Part of a small language model's weights.
Architecture: LayerNorm before each block, biases, tied embeddings.
Training: a variant of SOAP for these matrices, 140M tokens.
Each number is 128 + 32 x the weight over its row's rms, rounded and kept within 0 to 255. Layers, rows and columns count from 0. The size above them is the row's rms in percent of the matrix's.

# layer 8 MLP up, 256x64, rms 0.172, rows 0-104, columns 0-63
size [103 103 104  92 124  96  89 110 102  81 100 100 112  96  89  93 116 100 111 104  76 115 101  95 109 107  89  89 100 107  99  84 102  98  97  95  92 104  92  99 102 102  99  90  90 110  83  86 105 107 101 101 100  90  95 111 103 100  96  70  95 106  91 105 106 101  95  90  93  96 106  98 101  91 104  90  97 108 100  97 113 112 102  96 109  88 107  91 109 110 101 106 116  80 103  97 106 105  87 101 114 104 105  98  93]
[[101 207 117 188 127 138 184 172 132  84 142 119 125 174 133 161  72 117 109 110 165 126 144 100 179  79 181 105 152 117 155 140 132 123  99  39 123 124 136  86 157 149 120 114 150 104 141 143 154  87 100 112 137 122 169 110 119 150 168 136  90  84 176 155]
 [171  95 135 114 110  98 137 138 186 124 130 145 128 164 149 141 115 191 124 151 134 103 146 142 161 133 112  84 110 179  95 120 103  46 147 156 165 183 115  93 156 144 101 196 147 108 149 146 202 114 170 195 185 102 146 129 160 116 119 121 156 146 147 160]
 [120  91 119 165  94 106 212 175 124 121 137 153  93 120 136 140  71 143 104  92  91 123 134  48 129 122 143  85 130 143  69  96  93 138 116 143 112  66 146  91 107 132 161 165 157 165  58 133 137 201 159 141 158 122 120 154 142 181 129 135 141 131 148 134]
 [112 137 154 133 149 118 109 100 168 142 101 126  93 134 134 142 138 202 167 136 128 120 109  95 199  78 161 130  90 236 163 108 186  83 117 110 102 130 156 131 193  73 129 110 141 146 179  71 109 119 129 122 166 147 137 101 101 142 127 142 133 157 147 116]
 [149 140 114 106 101 125  89 133 138 187 160 205 142  95  90  82  72 154  98 168 157 148 101 111  83 154 133 103 107 127 147 141 165  95  87 121 121  88  86 167 132 127 104 129 142 206 134 122 134 136 158 183 100  91 138 136 162 175 183 137 148 104 160 182]
 [183  96 122 133 111 132 123 118 120 123 100 126 135 144 118 177  94 181 167 156 149 143 104 106 100 176 119 187 147 141 173  97 168 122 137 145 141 124 120 176 103 229 136 199 180 154 154 134  82 162 161 150 139  99 109 164 105 146 144 145 197 116 156 133]
 [146 169 123 134  85  85 152 116 104 104  76 206 144 112 150  91 125 113 142 115 101  92  95 104 128 134 161 112 125 133  52  92  94 102 162  14 114 138  78 153 110 134 148  91 118 140  76  80 175 169 112 134 128 168 129 155 136 136 137 121 144 141 133 121]
 [ 81  99 169 133 110 137 110 164 163 151 116 190  74  83 180 121 122 135  75 153 163  89 172 132 147 139 101 130 118 106 113  88 119  75 162  93 118  93 131 118 139 132 131 140 102 186 138 122 145  80  98 111 101  83 125  98  77 130 181 171  94 176 185  96]
 [113  21  77 103 159 123 108 167 180 138 114 144 139 139 116  68 107 105 102  79 136 100  93  81 128  87 133 126 123 204 151 105 143 145 142 135 101 178 104 150 106 128 135 139 127 115 179 163 123 111 186 110 193 103 142 154 128  94 127 127  88 151 110 159]
 [127 147 185  91  98 134 197 101  93 103 136  67 108 135 112  90 122 163  97 117 136 137 117 113 104 106 136 116 151  88 131 112 137  77 155 188  80 132 123 110 119  92  93 181  63  63 184 119  89 121 125 161  86 147 137  97 163 140 152 104 101 137  81  88]
 [121 108 165 207  84 119 143 170 120 121 102 136 176  74 158  86 166 143 143 192  89 143 121 134 144 142 144 130 108 125  46  50 115 128 158 135 102 157 109 101 157 149 165 108 162  97 112 135 131 122  66 150 121 141 138 122 166 134 166  91 171 114 181 118]
 [107 115 129  79  75 126 165 126 150 164 111 150  95 141 138  67  65 153 153 184 130 104 166 172 129  94 133  98 133  87 129 185 162 135 110 125 113 108 113  87 148 114 155 153 176 103 116 129  92 154 107 150 156 163 105 172  95 131 198  58 188 118 141 118]
 [145 144 141 157 144 141 146 161 122 208 149 183  73 149 143 144 128 111 143 104 131 154  96 109 112 146 137 137 126 125 136 136 111  77 136 160  53 156 164  86 124 185  81  93 149 103  78 141 155  60 172 155  82  93  78 110 169 137 151 114 181 118 117 152]
 [175 122  78 186 108 130 118  90 154 112 114 141 111  72 104 120  74 119 157 156 106 182 152 113 150 161 199 143 152 120  80  91 100 185 134 121 117 109 163 157 183 183 153 134  88  65 107  74 141  96 102  86 144 135 116 131 132 152 148 119 132 162 107 160]
 [132  74 111 114 114 160 111  74 152 120 187 179 117 119 115 148 148 128 114  73 159 155 149 120 117 112  90  82 100  58  80 105  87 115 110  77 146  86  92 120 105  74 163 131 114  67 125 126 160 118  71 110 174  67 130  84  94 113 136 127 126 138 111  99]
 [ 88 106 134 156 108 190 131  93 101 152 156 128 140 165 162 147 180 115 144 179 115 144 118 178 113 136 121 130 133 125 125 145 145 102 116 119 112 135 113  55 107  89 139 164 132  41 149 121 172 153 136 173 164 139  84 154 155 159 135 225 104  83  87 115]
 [155 117  95 131  71 158  89 121 164 135 101 104 158 133 133 163 129  86 108 105 129 124  73 172  93 118 160 148 160 149 139 121 151 105 116 109 172 150 178  62 119 152 141 132 117 149  86 142 205  22 113 165  91 107 105 110 156 169 144 159 113 127  92 142]
 [147  91 197 118  89 114  86  56 144 149  82 136 102 152 123 138 119  82 134 134 107  61 125  84  80 122 136 173 145 133 142 127 167 142  74 159  82 167 140 123 110 186 183 149 120 151  98 159  96 109 139 155 112 152 132 121 166 156 126  90  80 141 110 183]
 [107 128 123 145  92 161  79 121 125 139 131 116 150 159 129 106  88 171  59 177 117 177  90 160 130 128 112 157 166  92 222 168 159 103 134 141 168 146 115 121 160 186 120 156  74  87 161 128 121 180  91 148 158 149 111  71 149 148 135 143 148 133  86 107]
 [137 124 114  76 109 152 153  61 121 130  97 108 147 119 155 129  86 150 118 131 148  36 142  90 119 146 130 130 121 107 116 130 152  87 103 112 117  62  91 142 130  89 141 209 126 102  94  84 122  97 142 130 151 152 124 131 133  72  39 119 146 110 134 197]
 [ 97 160 132  86 133 127 100 151 137 145  70 136 150 134  99  90  92 151 133 119 170 140 159 122  93  97 105  82 131 106 127 152  67 150 116 105  91  74 120 110 208 163 144 157  89  86  98 138 129 122  76 121 194 170 141 153 136  89 153 106  69 181 161 156]
 [ 88 127 111 195 177 140 133 155 161  75 142 143  94 101  81 126 135 171 135  81 165 150 136 144 108 145 141 144 172 165 120  87 162 118 119 123 124  87  83 101  79 117 132 145 162 189  91 135 177  94  83  79  81 103 108 166 162 156 170 131  89  99 114 160]
 [144 166 104  95 140  84 189 113  84 167 150 108 184 132  90 109 161 116 133 169 109 124 103  62 130 146 104 164 172 128 106 101 166 115 156 112  78 116  66 103 128  80 172 152 151 140 156 162 103 115  44 111  77 148 113 184 133 135 130 154 134 122 116 102]
 [131 139 183 144 177 105 121 111 154 101 134 163 144  47 143 134  78 145  79 175 158  56  69 187  96 125  99 125  83 149 140 104 148 147 163 133 140  99 107 141  93  83  86 128 132 133  71 110 177 109 130 115 127 139 114 123 138 100 122 163  84  85 109  85]
 [149 129  81 122 128 102 154  96 134 111 152 161  80 144 150  94 121 122 145 158 125 163 102 115 158 121 115 180 166 102 145 175 176  80  84 171 182 152 102  57 122 109 101 126 161 101 189 109 135 135 103 192 119 152 172 175 137  95 159 159  89 147  98  80]
 [139 126 172 103 114 130 127  88 109 107 178 141 108  63 149 167 142  93  95 179 110 106 172 191 153 137 156  74 188  68 133 105 111 165  79 131 129 122  75 128 105 109 143  86 156 133  83 121 106 117 178 136 110 154 124  81  70 177 148 129 118 158 138 154]
 [ 97  98 152 147 159 175 184 105  83 123 108  81 176  98 175 176 124  88 133 167 111 152 109 164 111 122  93 147 154 107 108  94 143  84  86 183 129 101 118 100 119  95 118 140 113  85 115  58 142  92 129 127  74 159 112 110  79 114 151  90 143 181 115  79]
 [167 133 106  93 117 100  91  86 154 155  98 164  93 141 160 124 127 176 148 142 160  93 139  91 109  99 153 141 152 128 109 133  82 107 141 157  53  60  66 116 113 113 134 121 140 231 110 160  85 149 108  72 150  91 109 113 116 108 136 138 158 162 102 152]
 [ 88 147 150 134  68 147 155 156  87 142  73 150 159  92 121 171 142 135  92  99  99 159 125 129 186 101 165 142 142 187  73 116 142 114 106  98 157 155 130  88 107 100 140 106  91 120  91 125 170  50 116 132 145 145  73 164 105 163 156 160 127 159 152 190]
 [ 79 195 132 116 106 117 113 137 112 103  70  88 117  44  96 107  74 175 114  95 127 147 135 138 152 106 135 163 171 114 131 108 118 127  78 169 164 105 108 114 125 121  43  93 144 127 132 154 104 122 158  98 173 141 160  85 139  73 102 136 148 109 184 132]
 [142 147 114 145 133  79 132  97 126 162 129 136 107 101 111 202 141 144 137  80 141 136 173  96 116 167  98 200 118  87 103  77 129  88 100 127 129 129 107 117  57  87 108 118 175 190 156 119  66 199 121 146 104 141 161 105 109 160 128 149 180 156 132 139]
 [161 167 181 185 132  86 115 190 167 148  90 112 127 129 192 151 116 175 115  88 155 106 126 157 128  65 158 134 151 129 101  97 140  93 162 112 115 182 149 111 160 142 102 118  79 104 128 164 159 101 101 124 163 156 116 118 130 107 140 132 133 174 109 223]
 [132 163 165  90  92 152  92 150 152 114  83 110 118 122 131 126 104 117  93 190 128 107 169 150 111 146  58 147 151 108  80  83 134 176 113 104  93 170 130  78  49 147 140  93 153 126 111 131 103  68  93  70 138 134 147 166 128 157  81  95 130 127 180 134]
 [104 105 179 160  67 137 113 104 139 132 134 158 152  75 137 174 112 131 166 185 128 145 161  87 158 156 108 124 155 116 113 107 175 147  70 120 118 129 107 152 122 159  66  67 123 142 121 190 117 127 180  87 127 111 154 109 118 184 159  53 111  87 114 109]
 [169  82  87 208 104 150 132  98 103 106 144  77  86 121 160 108 138 149  57 130 140 150  80 137 153  71  89 134 163 137 176 119 125 173 120 121 105 172 118 136 163 189 158 153 153 134 141 181 122  84 151  99 147 126 116 141 149 148  97 146 187 151 146  89]
 [114 114 163 129 133 128 174  69 110 118 156 147  54  94 130 115 139 184 106 138 153  86 157 167 128 144 110  95 183 132 102 143 151 123 115 102 112 163  71 149 131 209 157 159 110 152 146  91  54 135 128 156 162 153  98 164 126 129 126 101 109 203 152 103]
 [124 106  79 103 190  88 106  44 113  75 107 175 117 165 147 106 128 134  85 121 126 100 140  92 117 149 123  88 119 125 127 120 106  80 107 128  99 162 185 165 107  77 137  61 149 197  87 174 150 125 127  74  84 109 157 133 122 133 135 130 116 148 144 149]
 [ 84 125 147 126 127  91 155 128 205 136 134 143 152 166 181 137 101 152 113 171 118  73 121 183 138 102 178 142 161 111 109 144 138 133  93  79 135 133 189  74 126 151 152 104 138  91  65 132 168 103 134 147 102 190 101 159 170  76 140 147 158 147  88 151]
 [113 115  95 133 147 123  72 119 163 168  73 134 121  97 157 169 134  98 159 101 172 173 110 178 121 116 152 124 120 133 111 126 121 103  70  91 122 149 128  88 174 207 142 122 129 178 149 182 150  95 143 151 119 173 103 185 137 164 110 113 104 137 188  64]
 [127 130 134 144 203 106 111 164 118 194 142 117 110 147 156 111 134 142  98 166 130 140 160 115 141 134 132 152 107  96 164 130 133 178 111 121 109 132 105 154 169 140 167  88  99 144  77  41 182 103 130 142 180  84 180 142 208 152 163  86 156 134 103 131]
 [157 132 106  98 163 121 176 136 174 122 146 137 170 154 159 120 110 117 126 141  91 128 127 141 183 111 144 210 114 106 153 110 131  92 131 169  87 105 104 104 182 183 100 127 102 115 132 108 184  86  69 119 160 158 154 101 165 113  50 127 113 168  88 175]
 [100 170 167 100 158 166 125  54 160 147 122 111 142 120 159 128  76 106  50 176 173  71 102 128 129 171 132  89 119 141 147 157  64 101 201 142 212 173 141 148 141 113 118 127 163 117 163 123 154 103 108 142 125 138 153 135 144 160 111 129 129 125 119 115]
 [133  95 155 163 114 147 147  83 123 120 161 135 104 121 107 148 167 113 147 120 142 116 187  66 138  75 136 128 170 170 107 122 146 134 167 136 154 179 174 105  95 112 116 116  62 135 139 132 134 163 126 121 134 199 131 135 134 190 159 200 139 185 197  91]
 [114 133  96 142 157  97 101 161 152 137 110 137 132 179  71  77  76 151  71  91 214  99 153  67 115 193 121 133 117 128  75 106 167 148 152  98 102 135 165 125  79 123 135 139 116 110 171 144 100 150 155 140 121 132 178 119 114 138 175 101 161 143 176 105]
 [114 176 135 182  90 170 112  58 100 121 121 162 101 180 162 171 150 160 140 136 134 162 116  91 156  97  61 172 194 112 111 102 119 128 128 121 187 120 131 119 134 131 133  98 162  59 109 151  97  95 165  87 158 111 163  97  82 111 152 143 160 135 112 101]
 [ 86 137 120 124 165 140 129 169 135 163 108 161 121 212 103 128 113 167 165 102 103 106 128 143 154 112 157  90 159 178 193 127  91 126  71 115 158 153 111  85 111 207  88  98 137  98 174 172  89 125 134 132 197 137 115 149 173 138 155 118 120  95 118 141]
 [ 97 193  70 116 167 111 152 102  63 101  84 111 156 138 130  92  92 160 112 217 148  88 160 114 120 157 126  75 114 148  87 123 132  59 172 122  96  70 138 145 125 144 138 114 141 155 113 119 198 104 120 149 115 156 125 104 103 152 125  92 160 149 138 135]
 [121 117 129 166  71 105 171 157 186 147 143 101 125  91 149 186 158 174 176 113 115 176 160 126 107 162 118 115  88 171 195  80 152 102 100  88  92 120 124 126 120 131  67 113 132 159 154 140  91 117  99 174  94 169 168 103 161 129 160 157 158 118 172 118]
 [136 130  94 160  23 151 199 127 141 138 160 133 146 142 140 114 107 141  73 168 132 111 119 161 104 127 137 110 151 114 122 122 191 105  72 174 107 136 169 151 106 109 169 115 125 159 127 164 145 161  55 134 135  62  87 122 163 155 175 159 128 117 117 144]
 [102 130 137 119  94 153  70 152 123 122  64 128 130 187 129 122 112 112 182 143 189 195 173 111 126 178 152 151 136 141 123 172 133  85  77 126  91 106 121 113 163 120 145 121 110 117 139 116 137  60  74 130 137 170 201 110 183 160 172 146 138 137 100 138]
 [165 189 131 122 124 119  81 155 125 154 163  84 204 196 132 139 105 153 107 132 156 184  78 126 172 152 141  89 143 162 130 135 148 158 128  92 128 187 104 109 122 138 140 175  94 107 103 158 136  83 175 169 129 154 156 134 214 153 112 134 126 119 128 161]
 [153 152 118 122 188 142 123 117 137 160 126  92 192 150 154 166 178 106  99 178 102 122  99  82 125 148 158 135 178 147 126 111 159 115 138  79 143 160 136 141 139 111 130 117 186 134 150 180 101  74 170 165 140 203 135  48 159 122 147 171 147 164 133 151]
 [116 166  99  91 167 135 123 143  67 158 168  96  96 124 136 152  89 178 126 139 115 143 121 114 140 117 151 159 127  83 174 132 163 113  97 151 149  58  52 138 147 118  84 159 104 138 153 137  77 190  95 153 137 160  85 176 163 170 112 172 118 122  80 146]
 [133 179 128 178 156 146 151 127 160 126 127 151 138 218 158  74 106 226 118 177 137 196 106 162 165 138 145 183 125 140 113 103 116  72 113 157 132 121 152  64 140 118 140 162 146 107  87 117 117 136 108 143 101 156 136 111 108 110 136 130 130 107 185 116]
 [151 123 103 157 123 102 119 107 156 179 136 152 125 122 114 156 107  66  62 140 181 103 129 113  75 192 149 114 103 162 179 136 198 110 137 152 153  86 150  85 199 147 147 115 145 143 110 154 136 108  83 111  69 123 153 163 140 100 144  89 104  99 169  98]
 [171 116 102 106 104  93 148 124 191 129 116 147 108 107 116 166 112 144 135 147 115 101 147  42 118 121 197 121 114 197 157  45 127 101  95 104 182 139 175 183  85 109 156 102 143 122 128  81 114 122 139 120 173  94 108 170 118 142 175 124 141 121 141 150]
 [ 72 131 143 152 167 171 168 161 113 196 142  92 196  77 113 140 151 142 176 108 159 154 119  81 115  83 108 114 160 102 105 124 156 145  94 132 119  93 112 107 102 116  86 130 161  76 134 147 130 168 163 102 146 110 176 145 184 165 133 135 184  78 105 103]
 [118 112 170  87 145 121 115 153 139 195 142 181  92 100 149 149 151 132  91 199  94 132 141 108 124 145 146 153 147 102  93 177 193 146 129 128 139  53 168 171 152 108 162  93 177  97 108 161 184 138 127 136  88 160 171 159 107 134 164 122 172 151 119 112]
 [123 208  87 122 110 175 162 116 197 157 161 110 114 119 139 136 156  97 169 100 129  92 144 123 153  58 154 120 137 164 170 104 198 159  97 155 131 159 117 120 127 171 149 142 112 154  99 148 123 119  71 102  89  93 112 128 140 165 175 120 176 163 179 129]
 [ 85 140 109 150 123 139 100 114 122 118  44 100 125  71 179  83  52  95 110  93  69 122 150 115 120 149 101 126 156 141 130 146 143 145 112 153 130  71  93 151  98 133  85 168 142 126 156 169 104 127 156 136 149 101 137 136 146  82  55 117 182 143  98  79]
 [ 84 122 111 151 138 151 135  79  99 161 153  84 115 164 130 127  66 147 117 146 136 188 147 159 124 146 122 151 200  97 195 105 145 149 137  96 115 156 127  66 114  86 190 125 164  82 110 120  90 219 130 155 120 152 125 162 112 157 125 137 101 116  91 126]
 [141 194 145  84 137  99 134 127 148 198  90 145 155 124 144 106 195 128 177 149 108 101 159  97 138  87 165 173 173 141 101 105 168 110  75 110  94 152 114 115  82 105 123 129 115 113 179  83 114 152 143 170 110 189 136  88 104 161 161 143 111 108 181 150]
 [ 48 173 104 149 116 166 176 118 155 153  46 106  94  93 117  98 148 157  80 120 105 112 179 181  94 144 111 138 123 146 132 118 126  76 127 131 111  73 149  79 136  91 141 152 139 111 121 105 138 162 133 149  98 141 156 154 108 135  57  64 147 166 112 135]
 [141  68 145  88 151 165 167 117 125 206 177 161  80  49 115 145 123 100  79 152 167 111 102 104 125 109 108 116 155 151 136 168 150 149 122 137 147 100  95 154  89 127 121 157 178 152 104 102 148 119 162 163 105 112 123 111 142 205 129 164 170 104 124 179]
 [110 148 104 146 145 110  81  74 157  91 130 128 154 108 140 104 127 189 103 146 158 190  56 110 162  95 127  92 130  97 123 103 132  94 147 130 174 131 151  93 129 205 192 120 118  84 103  67 123 136 101 113  92 145  85 122 128 128 133 143  98 194  91 105]
 [140  92 131  91 108 114 142 175 137 114  97 113 103  78 135 113 124 177 103 139 134 168  83 125 120 108 144 126 110  92 162  75  94 112  82 153 163 166 115 216 112 107 131  87 160 103 111 155 135  97 107 155 138 145 158  42 113 116 163 136 155 150 212 163]
 [131 152 177 109 101 181 110 144 160 140 119  91 140 136 158 169  85 151 108 137 214 164 112 137 142 110 179 169  94 166 122 104  99 135 119 140 144 156 146  89 118  74 111 125 108  88 137 111 121 131 208 131 142 170 154 188  99 178  61 117 121 159 144  96]
 [111 118 183 153 151 155 120 143 162 153 153  94  84 143  77 129  79 132  98 138 157  81 157 107 123 159 179  98 100 139 105  65 200 103 141 170 154  99 162 132 124 140 188 148 122 165 141 133 128 101 147 147 155 118 150 180 128 147 195 162  63 116  87 110]
 [129 138 152 134 161 151 114 147 156  96  62 152 141 144 157  74 122 115 102  91 134  64 104 102  91  62  70 134 108 144 156  83  79  85 121 108 139  69  65 115 112 163 156 128  82 115 142 105 105 133 131 148 115 141 102 121  72 175  75 135 151 168 113  94]
 [130  89 124 171 117 180 158  98 171 177 178 113 195  99  94 160  76 108 125 106 124 157  66 109 126 125 171  98 165 175 154  97 115 130  78 139 151 109 156 142 134 178 129 186 113 139 135  94 146  63 147 123 158 137  80 161 119 131 153 161 111  96 107 163]
 [102 149 144  71 124  98 118 109 185 111 104 166  96  82 165 177  84 127 101 127  84  87 111 121  84  65 151 132 122  98 114 152 153  66 116 131 162  96 143 143 141 169 127  98 153 158 170 138  96  95 134 136 134 168 115 140  92  98 159 173 149 164 111  40]
 [112 132 118 128 148  81 109  66 128 118  94  96 101 120  97 173 126 181  96 118 162 131 143 140  84 103 101 143 122  86  87 127 153 119 113 156  79 101 146 106 135 167 123  84 177  62 108  73  62  82 145 178 143 158 113  78  98 132 126 128  55 159 121 114]
 [124 156 150 188 173 163 149 173 158 112 148 128 166 135 145 115  83 179  97  97 116 167 109 204 120  90  91  43 120  83 169  66 147 148 115 175 138 176 154 135 160 125 123 143 104 145 125 127 127 139 188 154 128 104 137  99 154 135 163 148 143 110 159 160]
 [106 144 108  79 143  74 166 114 154 143 148 165 157 138 141 122 160 139  62 151 100 157 135 102 123 151  58  62 137 106 128 103  91  54 119 130 140  87 139  88 113 125  93 119 119 157 187 166 112 112 132 102 117 109 111 148  63 132 166 124  99  56  84 123]
 [172 159 131  89  96 125  99 124 146  38 161 124 156 125 135 141 127 156 168 177 187 163  89 156 107 167  82 121 170 100 153 141 140 141 152 120 145 101 151  76  66 128  99  98 159 121 125 138 174  98 148  98 108  98 142 136  97 210 131 173 126 164 138 106]
 [133 178 167 162 161 127  31 144  68 149 126 126 135 133 131 151  71 103 128  97  99 104 145 124 117 115  63  81 162 151 133  64 120 176 119 126 125 133 104  96 113 160  95 122 110 159  79 141 148  94 169 145 142 127 134 192 174 121 143 134 117 125 184  83]
 [153 142 151 119 117 129 101  87  79 130 138 155 145 142 201 114 122  67 127 213 118 118  57 129 115 127  95  76 115 138 165 141 103 132 131 142  92  97  71 115 174 110  76  83 132 125 109 188  84 102 147 130 149 164 127 143 119  83 160  78 109 130 159 103]
 [138  85 122 132 185 153 126 124 130 109 129  86 166 125 126 148 134 123 128 107 120 113 107 128 105 153 157  77 111 154 129  73 136 145  76 101 117  78  95 112 150 101  82 121  93 144  56 161 136  56 139 130  75 123  72 167 173 169 130  73 198 147 175 116]
 [ 96 160 122 172 135  99 151 126 159 138 113 161 101 131 133 159 130 162 134 187 167 104 162  88 191 165 138 165  98 127 143 130 156  95 121 124 134  77 116 105 157 137  87 151 101 138 114 155  69 138 150 122 136 241  94  66 126 141 135 175 125 110 187 121]
 [103 140  89 125  91 107  92 147 150 158  98 145 131 170 132 135 117 156  88 160 120 146 183 200 172 192  87  84 134 139 115 167 109 103 140 137 133 197 103 117 130 171 140 140 107 103 124 139 170 108 184 163 196 139 199 134 101 132 168 141 138  94 127  87]
 [163 110 108 152  98  97 131 163 177 106 176 142 160 151 168  92 107 114  85 136 175  33 138  75  56 124 170 134 134 135 105 104 149 138 119 188  93 110 160 119 126 107 127 141 136 179 158 154 152 101  94 125  79 180 138 156 132 122 163 163 145  98 150 101]
 [ 95 112 132  81  86 123  96 101 161 146 150 175 117 115 148 108 140 135  80 105 103 130  58 122 143 113 134  69 198 184 165 145 120 102  90 103 158 148 118 127 165 192 131 123 137 126 109 167 107  62  85 100 108 126  98  95 153  72 169 133 140 153  79 156]
 [ 96 113 106 118 115 131 131 115  81 117 104 138 113 112 169 192 138 128 121 158 118 207  95 147 182 153 113 110 166 123 161 136 133 147 145 183 173 182 135 130 164 142 143 163 113 103 127  71 118 146 150 122 160 148 127 123 183 158 133 146  74  98 192  38]
 [134 139  52 123 121 180 154  75 136 132 102 139 135 149 144 161 129 141 100 144  98  75 130 162 136 116 131 103  97  86 146 146 138 117 110 114 156 122 147 144 115 112 104  90 106 128 132 156 119  39 133 195 154 172 111 127  63 144 165  40 117 139 170 188]
 [147  95  95 127 120 116 151 109 182  87 144 171 148 104 128  86  91 143 113 143 222  94  73 173 128 147 214  88 132  98 129 136 106 122 132  91 122 102 117 152 166  97 122 113  44 126 165 138 116  76 107 128 108  68 141 132 105 128 133 158 150 142 121 158]
 [107 154 146 118 156 172  97 106  88 129  73 138 128 117  91 173 110 122 144 107 143 232 136 150 124 124 147  94 152  89  95 107 167 119 167 109 129 187 142 119 166 106 126 132 168  43 162 150 131 146 156 115 134 108 168 182 137 153 148  70 145 100  91  99]
 [135 159 190 176 118 124 189 151 110  70 173  78 121  98 164 115 110 153 110 131 121 114 134 189  88 115 125 111 177 103 115 146 156  96  60 137 102 149 140  98 114 133 169 149 126 113 127 109 138 178  93 158 145 109 165 108 133 181 166 145 204 135  70 118]
 [164  71 142  98 184 119 147 100 151 146 169 181 147  68 121  83  97 173 103 129 108  99 146 187 167 128 128 164 141 108 155 176  99 103 123 122 101 100 129 110 122 116 103 104  88 125 114 191 112 179  92 109 187 113 118 181 140 127 135 107 115 103 164  59]
 [161  94 139 152 150 166 173 139 157  36 158 129 147 118  86 106 152 140 129 139 114 180 113 135  74  82 116 100 202  97 179 114 174 142 130 132 165  93  77 106 119 163 152 182 113 177 151  92 167 116 143 132 143 120 153 135 126 141 134 170 118 169 178 128]
 [151  98 103  80 119 201  82 136 133 165  92 139 147 128 152 122 162 159 144  64 151  69  69 130 142 124 152  96 139 172 162 155 150 109 129 115 160 187 107 159 117 138 106 126 122  65  99  78 115 117 169 146 157 190 111 143 126 132 116 200 152 157 156 132]
 [142 149 111 120 134 172  89  73 121 164 140 172 180 102 147 200  99  89 181 184 103 116 167 113 144  89 113 114 123 136 106 131 129 117  73 131 138  80 165 160 136 102 137 110  61  99  81  99 128 147  95 133 150 153 123 192 155 176 114 175 142 123 154  87]
 [169 145 127 167 154 147 164 152 148 164 192 147 139 120 147 191 152 171 148 134  97 178  70 106 199 125 156  95 163 181 145 137 164  90  68 159 127 111 142 108 134  99  94 156 136 175 130  80  95  73 119 131 143 147 122 132 130  77 155 169 143 135 120 164]
 [166 169  86 178 113 154 173 139 168  88 147 181 132 172 109 183 120 206 115 135 152 111 137 141  77 156 140 155 117  96 149 119 170 110  96 121 150 101 194 179 124 124 187 192 123 136 145 135 105 107 118 138 149 161 192 147 121 127 129 177 125 133 127  99]
 [110 136 122 109 109 131 144  64  97 130 167 116  83 128 121 180 133 145  72 118  83 149 130  80 154 137  79 117 125  73 140 100  48 193 164 121 148 116 143 106 109 102 123 117 173 106 110 211  50 111 100 160 140 147 144 105 114 136 164 104 132 145 129 158]
 [123 126 120 157  78 148 142 185 146 102 141 116 189 157 167  97 106 204 119 134 197 138 102 104 137 146 148 155 101 121 129  80 201 142 121 151 154  70 159 132 179 150 104 112  96 129 196 155  87 153 130  98 156 133 188 127 106 133 156 170 113 140 127 106]
 [143  73 124 133 155 122 104 108  75 192 136  48 133 153 108 159 159 150 137 172 130 109  80 144  99 149 113  86 128 124 127  81 125  85 168 117 187 171  61 100 105 148 106 126 141  99 152 175 165 114 133 170 131 158 109 169  77 147 148 114 123 123 149  67]
 [197  83 114 140 103  81  58 147 163 170 133 134 189 134 111 145 140 149 130 133  96 141 119 122  89 139 145 119 155 177 126 136 132 125 150 150 113 121 134  99 147  35 123 153 156 105 157 176 114 133 126 140 141 123 147 103  97 135 195  63 128 194 188 115]
 [158 127 124 108 128 151 111  80 119 108 126 104 153 142 137 128 165 119 154 184  93 205 113 121  90  85 122 127 140 137 147 157 182 154 124 194 183 156 154 102 120 148 125 130  99 113 138 138 220 141  83 146 182 150 167 141 135 118 178 121 178 132 121  54]
 [147 135 133  61 161 133 152 105  69 106  85 177 124 140  94 141  90  93  91  95  95 100 126 124 116  62 153 164 119 119 168  83 108 108 147 113 124 115  60 151 134  81 139 115 111 177  69 137  75 108  96 120 103 164 100 132 165 113 135  82 134 193 154 114]
 [135 138 106 153 121 126 163 146 107 104 123 195 126 104 194 124  71  95 102  96 184 166  74  92 192 176 108  85 148 118 144 177  96 152 108 117  85 104 135 148 109 144  88 170  85 139 150 126 149 147 155  57 167 145 159 116 137 125  83 135  88 122 143 151]
 [152 137  79 198 112 117 135 100 168 121 121  90 198 175 120 172 108 136 126 125 109 106 117 149  97 119 123  91 122 129  95  95 145 136  97  46  85 131 145 135 107 128 156 205  70 203 103 135 148 156 116 159 156 142 153 151 163 139 149  84 124 142 171 146]
 [135 115 110 109  95 101 139 185 183  64 102  89  67  91 132 153 127 130 124 145 154 159 125 125 143 158 140 109 186 107 173 105 194 103  81 110 185 124  92 134  89 111 115 135 115 136 212  85 163 144 134 130 118  79 142 193 117 131 101 146 137 166 131 120]
 [148 151 147  96 145  76 169 140 160 142 154 121 132 116 153 129 106 133 151 204 113 131 104 138 190 161 123  55  98 107 142 103 150  80 125 149 121 120  83 111 204 123  99 180 191 156 151 183 161 201 109 148 104 131 132 133 116 132 119 185 126 138 134 103]
 [191 138 145 149 137 175 121  90 100 239 163 115  71 109 161 205 113 148 128 184 174 125  96 137 118 132 128 118 140 138 125 149 157 112 130 113  83 157 131 172 119 130  62 140 177 130 123 139 132 124  99 156 105 176 100 159 181 120 101 146 136 129 138 136]
 [132 150 125  95 144 154 125 154 107 134  83 129 173 106 137  96 141  74  44 121 145 122 101 216 201 148 146 121 153 110 115  71 142  94 147 131 129 152  70 150  46 132 173 158  80 150 127 136 101 148 113 141 101 115 107  80 123 146 132 137 145 155 108 162]]